Weights of a small transformer language model: biases on query, key and value, a variant of SOAP for these matrices.
Each number is 50 + 12 x the weight over the matrix's rms, rounded and kept within 0 to 99. Layers, rows and columns count from 0.

# down: layer 8 MLP down (transposed), 960x160, rms 0.184, rows 438-446, columns 80-159
# up: layer 8 MLP up, 960x160, rms 0.197, rows 439-446, columns 80-159
down438:43 41 32 53 47 26 62 54 52 35 69 62 62 58 28 58 65 56 22 65 57 50 33 61 49 73 43 70 58 70 42 47 53 49 44 46 46 31 62 37 39 20 44 49 41 36 37 54 42 47 42 59 28 55 40 41 72 56 59 48 60 36 45 42 69 57 30 39 52 52 46 58 52 62 52 56 49 58 44 48
up439:51 47 57 47 54 10 53 50 59 54 39 68 47 35 31 53 68 46 70 60 46 62 33 37 63 47 74 42 51 64 43 50 51 50 65 28 49 51 46 52 51 66 66 68 64 65 62 48 62 71 18 40 56 66 47 44 54 51 43 53 56 47 47 69 36 50 30 64 47 24 36 68 27 40 64 58 57 58 50 40
down439:52 28 44 56 64 51 59 42 37 57 40 55 36 46 56 66 46 43 39 51 65 33 56 57 54 24 44 40 57 42 18 75 76 41 41 44 42 49 54 55 48 61 71 60 54 61 65 43 48 57 48 65 39 45 71 60 40 58 21 39 43 38 71 54 51 39 46 42 39 23 46 38 38 76 29 64 43 49 69 29
up440:65 71 48 54 47 29 48 59 46 48 66 60 60 35 57 48 46 23 32 63 59 21 56 55 59 32 53 54 52 59 39 45 49 55 46 23 68 46 46 54 46 53 48 55 59 71 46 38 38 63 59 59 56 37 44 43 32 60 60 55 64 78 44 60 42 63 67 42 48 60 58 31 46 37 57 68 46 42 48 57
down440:59 34 59 55 50 46 53 37 45 50 51 54 50 26 49 79 65 60 48 45 48 51 72 66 54 61 38 52 34 44 74 69 61 49 37 44 70 44 23 41 60 53 47 39 38 53 49 44 56 37 58 57 61 53 53 43 50 54 42 50 36 47 62 67 56 44 47 36 31 38 59 41 49 61 57 36 66 42 68 47
up441:48 63 51 47 68 63 44 80 40 65 37 66 49 56 39 58 44 44 62 54 47 55 55 44 48 35 44 46 51 31 35 55 45 33 41 45 31 40 70 50 57 55 60 83 46 51 42 52 53 48 51 39 49 50 54 31 54 26 58 37 51 66 29 45 30 65 42 54 55 56 50 48 68 55 40 60 40 56 43 41
down441:49 68 48 46 53 26 64 26 68 59 62 45 61 37 51 44 52 62 44 46 43 55 51 45 44 47 58 60 53 49 57 40 53 37 52 45 32 50 50 59 48 50 43 36 46 55 55 59 55 64 39 53 35 46 66 54 44 46 37 50 45 50 31 66 54 40 34 56 52 52 41 40 41 46 45 36 64 52 32 58
up442:31 52 59 48 41 40 48 52 42 59 35 54 42 11 41 61 56 30 62 50 56 59 46 47 48 40 49 52 40 68 42 44 64 60 30 66 29 61 42 76 54 61 63 42 72 38 51 46 52 37 40 66 48 37 35 46 33 33 60 78 42 52 43 30 57 38 35 70 57 53 54 26 45 82 52 46 69 41 39 52
down442:44 68 20 66 56 51 21 43 48 46 56 57 47 55 35 47 42 48 43 43 55 27 39 33 62 42 71 46 55 54 69 58 60 54 46 61 88 68 50 60 49 47 54 52 23 38 53 71 47 40 63 45 62 57 60 60 48 64 67 63 60 60 73 57 59 66 42 38 42 52 32 54 56 55 61 62 68 87 41 59
up443:63 69 48 25 66 52 58 46 45 38 65 81 52 60 36 47 47 48 45 59 52 51 68 40 36 30 55 41 48 30 48 53 54 47 44 64 30 48 39 45 53 70 43 42 40 64 29 61 52 56 44 56 51 39 46 60 57 51 53 42 60 53 45 72 61 47 53 51 81 40 53 60 17 34 47 63 50 48 50 46
down443:72 52 62 45 49 71 40 37 51 73 36 68 55 43 47 49 49 52 45 53 47 44 57 70 40 33 62 33 28 45 44 48 48 36 37 76 71 58 38 42 63 15 32 45 35 41 27 65 43 50 43 56 42 52 35 45 52 46 52 55 49 57 51 46 59 40 66 29 51 24 39 47 31 30 45 59 37 58 63 60
up444:45 42 60 31 72 55 53 56 50 23 72 61 47 63 42 59 58 41 59 34 51 51 45 60 54 52 63 64 54 37 66 56 36 59 50 33 35 54 67 53 49 54 61 66 45 70 45 52 59 52 50 34 61 49 46 41 53 60 41 61 49 36 60 37 62 54 55 43 40 45 49 31 42 43 53 48 43 58 60 48
down444:51 59 50 40 60 57 35 51 56 34 53 61 53 60 52 63 55 64 37 61 34 62 53 59 38 53 70 56 37 58 59 28 25 60 41 54 52 48 47 55 55 62 50 47 58 44 49 49 59 60 60 28 51 39 61 45 52 59 54 57 52 63 42 48 49 36 42 55 39 47 53 53 45 45 44 43 54 38 65 67
up445:63 54 38 50 55 53 33 44 76 36 47 53 40 54 71 56 72 67 32 32 62 38 57 39 38 45 51 49 41 53 60 47 47 52 28 58 46 50 65 53 30 39 53 22 35 38 40 28 50 75 37 53 53 60 55 63 43 48 54 59 43 46 54 73 31 71 40 34 37 47 54 66 51 70 28 52 49 72 29 41
down445:50 51 48 32 47 61 47 54 46 60 53 45 62 41 60 41 47 29 24 75 52 35 50 64 56 45 50 70 35 39 66 71 29 64 26 38 30 43 59 37 55 35 30 25 60 34 38 36 29 64 61 47 32 36 56 61 47 30 49 40 45 45 66 43 58 35 37 50 66 43 45 70 38 26 66 39 42 69 71 53
up446:54 36 55 73 66 40 56 62 37 47 68 50 34 59 43 55 60 40 48 46 46 56 52 62 57 41 33 55 48 39 59 69 53 47 66 56 63 62 20 69 61 52 36 45 60 53 48 35 36 57 68 44 22 64 62 53 37 32 63 31 46 14 41 67 44 81 59 76 49 47 46 57 49 61 47 61 51 52 22 49
down446:63 45 55 61 69 59 43 37 55 59 28 42 58 28 47 48 47 39 31 52 68 42 46 74 25 51 36 63 71 64 63 55 52 49 67 37 42 52 58 39 60 51 49 29 32 61 42 48 39 51 54 57 47 64 31 51 32 24 48 57 30 45 50 46 49 30 47 38 36 45 29 53 44 35 61 43 68 42 64 16